From a checkpoint of a small transformer trained on Wikipedia.
Architecture: value residuals, learned residual scales.
Each number is 128 + 24 x the weight over the matrix's rms, rounded and kept within 0 to 255. Layers, rows and columns count from 0.

# layer 6 attention query, 576x576, rms 0.112, rows 81-97, columns 480-575
[[113 149 133 122 131 122 125 131 132 129 151 128 130  91 131  93 150 115 135 138 107 110 101 115 149 126 134 122 139 123 111 128 152 149 128 121  93 116 109 119 145 140 108 110 102 133 109 128 124 172 147 130  78 126 130 148  93 124 105 133 125 129 151 137 114 133 106 122 133 124 113 127 136 116 108 103 102 116 137 110 124 136 122 109 157 142 109  95 164 117 138 110 127 143 106 156]
 [108 154 119  73 107 133 150 133 109 146 108 105 127 106 140 157 121 108 107  99 126 163 116 124 153 124 130 131 164 131 146 121 103 106 158 131 150  85 109 100 144 134 139  95 151 191 156 114 125 153 156  94 107 126 100 108 133 119 121 135 155 135 108 141 128 111 144 143 138 137 119 118 127 142  90 111 131 133 118 106 152 132  66 134 150 108 136 109 108 130 150 117  89 103 152 145]
 [139  99  81 158 120 114 107  90 155 117  84 122 120 148 111 125 132 138 163 143 160 100 121 151 114 166 122 186 135 146 137 114 118 143 102 100 137 103 117 122  97 154 167 145 114 101 119 140 149 143 133  85 156 116 108 120 101 109 118 129 104 134 143 107 138 154 122 114 138 106 101 149 140 159 117 103 119 107 107 127 135 116 134 136 129 131 144 163 133 125 158 125 124 141 179 120]
 [119 149 154  94 157 122 132 112 119 140 118 170 154 111 146 120 129 131 128 122 129  78 120 121 115 136 133 117 100 115 101 146 133 149 106 150 137 144 148 115 169 123  57 130  77 135 125  98  97 113 124  91  61 101 109 154 140 144 104 114 115 154 131  96  83 120  95 143 129 129  86 146 160 126 168 133 104 100 100 148  89 103 104  96 143 114  92 103 145  99 100 127 169 153 108 128]
 [127 135 110 104  29 129 118 137  65  93 112 130 143 131 118 126 135 107 109 111 121 150 107 122 109 111 119 100 135 128 127 120  93 146 151  95 157  84 141 127 110  96 159 151 122 150 102  78 115 121 113 124 127 150 137 126 123  89 127 105 112 101 143 104 116 123 109 151 129 161  97 116 120 126 137 123 142 112  88  93 109 123 132 136 140 165 133 128 131 109 128 146 112  97 153 100]
 [131 125 167  95 142 114 132 115 151 139 133 161 147 130 117 155 138 141 141 131 126 112 124 103 125 174 150 129 122 145 154 162 123 127 118 146 136 160 167 133 131 120 118 115 121 145 175 111  93 129 140 101 128 109 113 119 161 144 103 121 129 132 107 132 134 109 101 109 137 102 125  94 118 139 140 110  88 112  71 195 116 118 140 124 156 151 103 153 110 118  66 125 147 104 108 186]
 [120 169 149  95 117 133 119 159  90 126 116 161 104 151 158 116 124 102 128 123 142 106 124 103 179 181 137 156 116 151 102  85 126 145 123 108  92 100 110  90  80 128  95 120 130 100 136 142  98 108 141 164 159 173 125 124 144 171 110 133 118 146 145  94 140 163 117 193 112 162 118  97 140 147 114 164 119 143 104 170  88 109 166  89 170 134 113 142 151  74 120 132 145 140 120 137]
 [105 172 112 124 121 112 184  81 167 138 122 166 130 121 122 113  92 161 106 108 111 121 134 183 186  71 150 116 111 145 102  98 121 154  88 160  93 134 194 169 146 144 100 160 131 124  87  96 133 134 148  78 130  79 155 150 119 145 116 101 103 120 116  89 141 118 144 109 104  83  88  82 118 127  99  78 123 178 140 152 136  93 152 100 114 142  78 104  95 110  76 155 122 120 123  92]
 [134 161 142 119 115 124  82 116 121 144 128 136 131 123  97 129 156 142 159 144 103 121 110  76  71 170 182 140 112 123 103 143 126 105 150 147 131  86 116 142 141 143 122 133 114 124 138 111 111 116 175 142  95 122 127 132  92 122 140 129 132 146 109 131 132  97 148 148 123 133 166 115 189 148  79  98 131 136 124 102  67 123  86  94 128 124 135 143 115 134 156 127 114  74 143 178]
 [130 108 142 101  67 119  98 135 132 120 129 162 149 109 148  81  55 131 156  74 125 149 165 146 138 148 152 156 152 112 116 119 120 128 139 129 115 121 116 106 123 161 124 141 176 150 130 132 162 122 124 120  80 109 162 124  96 140  95 117 173 161 137  99 117 145 136 117 150 132 160 124 154 130  74 141  94 145 141 115 129 157 164  75 124 128 108 166 148 113 137 132 156 116 154 118]
 [151 124 138 133  87 112 129 131 148 123 111 142  90 113 137 134 159 163 148 122 124 125 124 174 118 125 131 131 108  93 109 155 148 136  96 136 132  94 116 156 133 133 113 157 128 134 128 145 134 140 151 119 135 147 112 144 143 100 108 114 126 136  77 105 140 157  75 143 154 139 140 138 133 137 140 176 124 140 148 113 115  98 130 151 123 140 150 169 145 100 107 113 125 155 149 123]
 [121  55 128 125 141  97 173 118 152 167 112 132  87 128 106 158 132 113 108 170 118 165 155 178 143 151 133  96  91 134 109 135 128 138 159 155 156 117 143 125 114 117 150 141 192 112 104 144 133  80 125 118 145  98 152 142 132 150 129 116 147 164 108 137 137  61 128 148 124 110 162 110 186 143  84 200 166  88 160 146  97 107 137 146 144  94 144 100  51 130 158 142 154 154 109 104]
 [182 133 163 112 180 103 157  71 120 144 113 137  73 122 175 119 142 106 138 144 125 126 151 137 125 175 162 120 105  97 157 149 137 106 156 113 146 120 137 126 199  70 130 131 137 107 157 103 170 150 121 126 104 153 175 133 130 114  86 148 168 156 109 144 144  98 137 129 161 130 164 126 120 138 115  96 143 152 140 151 139 123 156 151 138 128 155 109 102 140 139 197  81 138  97 117]
 [129 146 127 131 123 129  85 112 113 110 131 127 122 133 143 139 128 161  93 143 118 131 118 104 139 130 118 154 103 106 105 110 137 121 102  94  78 121 155 146 149 158 100 133 128 124 107 135 169 129 103 141 102 169 104 115 140 130 103 156  92 142 102 112 105  90  96 100 145 171 116 108 105 111 145 128  89 140 139 119 110 105 150 100 142 143 181 164 118 137 141 146 184 121 133 120]
 [171 134 119 124 119 147 137 150 151 125 174 128 167 135 121 121 157 124 108 153 122 135 107  88 172 130 135 110 106  98 114 122 154 174 124 156  95 121 192 103 130 139 120  92 152 117 160 145 151 138 125  90 124 158 147 120 155 133  98 129 135 119 137 153 148  96 133 152 122 138 140 120 191 162 124 136 147 140 121 170 165 127 147 142 136 151  95 115 107 159 117 145 128 122 122 136]
 [107 130 110 146 153 122 111 169 119 191 117 117 113  95  96 139 146 115 112 129 111 102 131  56 115  99 111 123 100 148 151 143 129  92 153 148 152 153 146 151 123 161 116 126  84 195 152 117 138 102 159 139 127 118  88 120 126  98 136  99 111 133 130 182 157 142 125 131 118 136 100 122 140 145 149 141 121 136 102 174 145 121 166 120  89 167 130 111 114 160  99 127 139  89 125  80]
 [156 124 154 110 133 154 143  79 114 128 123 119 159 163  96 197 149 157 131 114 110 150 119 138 116 170 112 138 129 127 136 121 108 118 137 128  91 123 113 105 155 112  72 104  92 115 170 155 119 126 120  87 137 129 111  99 159 131 135 124 130 133 150  82 135 136 101 136 139 101 161 123  90 117 140 101 124 179  94 126 116 105  96 117 164 117 147 126 138 115 158 113  91  98 118 109]]
# layer 6 attention key, 576x576, rms 0.111, rows 81-96, columns 480-575
[[150 108 140 145 127 125 139 134 114 129 130 119 134 148 129 179 105 152 120 122 135  92 111 117 125 115 122 142 160 149 135 124 118 144 143 131 142 135 122 136 146 126 130 111 136  98 140 135 116 120 144 161 155 142 116  97  98 109 142 153 134 149 144 118 152 117 124 138 149 101 121 133 114 116 131 118 132 133 118 124 108 101 167 150  72 135 138 154 156 132 134 136 163  99 147 112]
 [129 108 140 118  86 133 162 159 127 107 124 119 122 129 117 127 121 111 149 156 106 140 116 131 119 103 135 125  96 141 123 120 109 151  95 157 139 158 162 172 120 118 117 159 115  97 106 135 165 108 122 120 140 112 122 137 130 116 121 114 120 106 126 173 142 142 120 155 120 121 126 132 121  92 129 140 146  68 110 118 143 127 140 128 130 109 124 126 119 126 157 158 128 139 145 127]
 [132 120 148 116 175 134 156 161 153 131 159 132 142 132 164 125 121 140 111 112 126 122 119 119 125  99 137 112 126  77 132  85 141 158 128 127 150 147 133 115 111 123 121 103 100 111 142 163 133 124 122 105 134 170 124 153 131 145 136 117 136 141 118 149 142 109 144 109  92 128 139 107 139 111 129  86 167 154 157 154 139 104 128 170 132  88 129 133 153 156 130 120 149 140  85 124]
 [125 135 140 138 125 145  99 134 121 171  76 147 126 145  88 116 138  98 120  74 159 154 145 148 113 119 136 134 141  99  85 139 128 115 157 125 105 104 136 104 124 109 119 149 145 130 172 136 143 162 124 100 113 100 140 129 111 131 159 167 133 119 132 100 140 130 136 115 123 133 115 136 135 114 125 157 138 123 129 127 117 116 167  94 122 119 128  80 117 140 134 153 143  95 116 115]
 [142 124 152 114  95 134 150 127 115 116  88 142 120 145 125 131 129 137 136 105 146 134 155 129 157 130 133 104 121 131 131 135  88 133 123 167 119 125 152  94 124 126 131 133 146  94 137 133 127 116 138 141 145  99 112 146 135 111 144 107 124 135 141 137 133  73 159 117 116 169 125 159 134 146 141  99 143 135 156 101 138 122 129  95 168 153 129  99 127 147 162 115 144 104 129 171]
 [124 148 162 150  85 133 109 133  73 122  95 139 131  94 145 126 147  73 120 120 156 141 125 130 109 157 133  92  89 132  91 129 128 160 148 155 133 182 139 157 114 192 151 121 112 134 159 124 137  89 104 149 122 153 126 167 146  99 165 120 131 115 120 133 106 171  67 157 169 155  82 114 107 105 140 138 112  72 110 107 135 150 128 132 129 118 149 127 139 111 101 126 111  78 166  72]
 [123 143 137 116 100 159 138 134 124 157 106 130 134 101  94 108 134 125 135 101 138 126 125  99 135 152 126 100 122 126 130 133 104 159 158 134 100 126 118 122 151 154 131 120 142 180 106 124 147 133 175 104 110 128 108 116 122 126 179 148 145 100 103  83 141 136 117 109 123 138 130 108 106 125 128  37  91 130  85  81 127 125 123 122 152 146 142 171 151 131 141 147 136 100 116 111]
 [129 141 134 110 129 169 101 120 116 121 130 131 107 105 120  74 137 131 142 145 146 128  85 147 149 188 142 123 172 131  95 136 158 146 135 166 126 103 130 106 156 117  87 126 167 158 142 106 107  92 120 150 120 103 111  97  83 139 145 114 157 123  98 111 143 166 126  84 161 106 121 132 134 143 116 114 131 100 121 157 112 123 138 123 138 150 130 113 114 161 127  93 139 123 133 133]
 [145 116 114 140  98 127 134 123 127 109  75 126  85 141 159 131 117 129 130 125 116 107 149 128 117 130 137 164  96 131 133 157 132 131 131 135 123 136 110 142 149 125 152 127 166 124 126 131 114 125 138  85 105 145  90 118 119 135 119 131 106 174 180  99 105 112 140 144  80 138 112 153  89 119 134 103 117 144 126 123 125 118 167 192 148 142 104 167 154 114 119 150 138 129 134 126]
 [157 120  65 151 123 137 107 106 143 126 128 127 113 143 150 111 131 127 137 132 115 126 145 134 138 101 116 112 105 135 116  86 146 133 111 163 179 120 135 109 127 162 154 126  92 101 111  83 111 121 127 118 121 106 115  98 148 103 122 130 103  92 105 100 146  95 114 149 109 128 114 110 128 144 149 172 158 139 131 118 132 155 106 140 114 150 171 121 112 105 128 137 132 119  64 104]
 [137 183 143 147 123 102 125 123 136  98 147  87  90 122 111 122 123 151 158 199 155 145 156 115 106 137  84 127 139 111 168 123 121 140 112 190 130 148 148 185 114 107 174  97  98 158 111 133 110 129 148  82 139 135  99 146 152 110 152 121 156 105  83 131 124 115 129 111 134 145 144 135 124 114 147 153 168  98 176 146 135 176 148 144 129  74 130 112 165 106 152 103 130 124 122 119]
 [137 173 116 136 116 109 132 119 133 106 112 140 113 168 139 106 124 105 136 132 117 169 103 153  82 127 106 163 111 147 130 152 130 142 127 125 151 146 130 159 135  77 188 118 118  93 131 191 157 120 107 122  66 109 144 142 133  85 148 142 117 101 122 126 102 145 142 102 149 133 141 134 119 117 120 128  95 147 121  95 148 158 103 125 122 152 132 106  89 119  90 111 137 121  85 179]
 [ 93 116 135 125 134 148  64 132 125 100 115 100 106 154 160 101 146 123 108 158 108 158 133 150  99 148 132 147 131 113  94 129 126 162 156 151 160 111 122 112 102 130 140 153 118 130 120  91 113 147 135  94 138 196 127 112 167 140 108  94 109 129 121 102 143 125 116 183 115 118 109 100 120 123 142 132 118 140 101  65 126 195 171 146 145 160  77 125 148 102 136 150 160  89 102 109]
 [ 61 184 145 140 132 121 106 155 185 145 161 106 121 129 137 147 110 195 150 142 174 113 108 138 112 122 136 154 154 128 130 137 129 112 164 126 136 102 141 173 112  89 112 200 137 114 164 133 120 162 126 105 149  93 114 154  96 126  87  95 129 102 177 119 147 134  96 110 154 154 111 162 107 104 115 152 131 158 116 132 135 143 138 135 124 106 112 100 127 155  96 116 126 138 115 149]
 [107 144 144 138 143 114 171 114 135 105 130 113 116 127 143 115  91 141 136 110 108 156  78 120 143 130 156 144  98 102 115  97 139 135 112 170 116 114 130 116 119 194 124 110 112 120 118 139 123 137 106 105 115 119 120 123 119 107  87 108 160 106 120 124  98 133 139 188 110 111 140 121  96 192 146 118 137 142 133 125  94 131 129 135  84  91 113 141 142 129 125 132 115 156 116 111]
 [187 156  85 140 138 132 174 117  69  95 136 131 135 123 148 102 107 141 113  93 115 103 163 112 130 154 101 121 167 107 106 161 117  95 127 134 143 172 141 115 125 183 100 122 187 142  93 161 132  88 138 154 119 130 112 144 147  96 128 184 147 119 137 120 119 108  86 145 138 140 155  79 123 142 168 149 136 114 148  97 109 124 149 149 122 126 130 166 145  93 130 157 110  98 154 116]]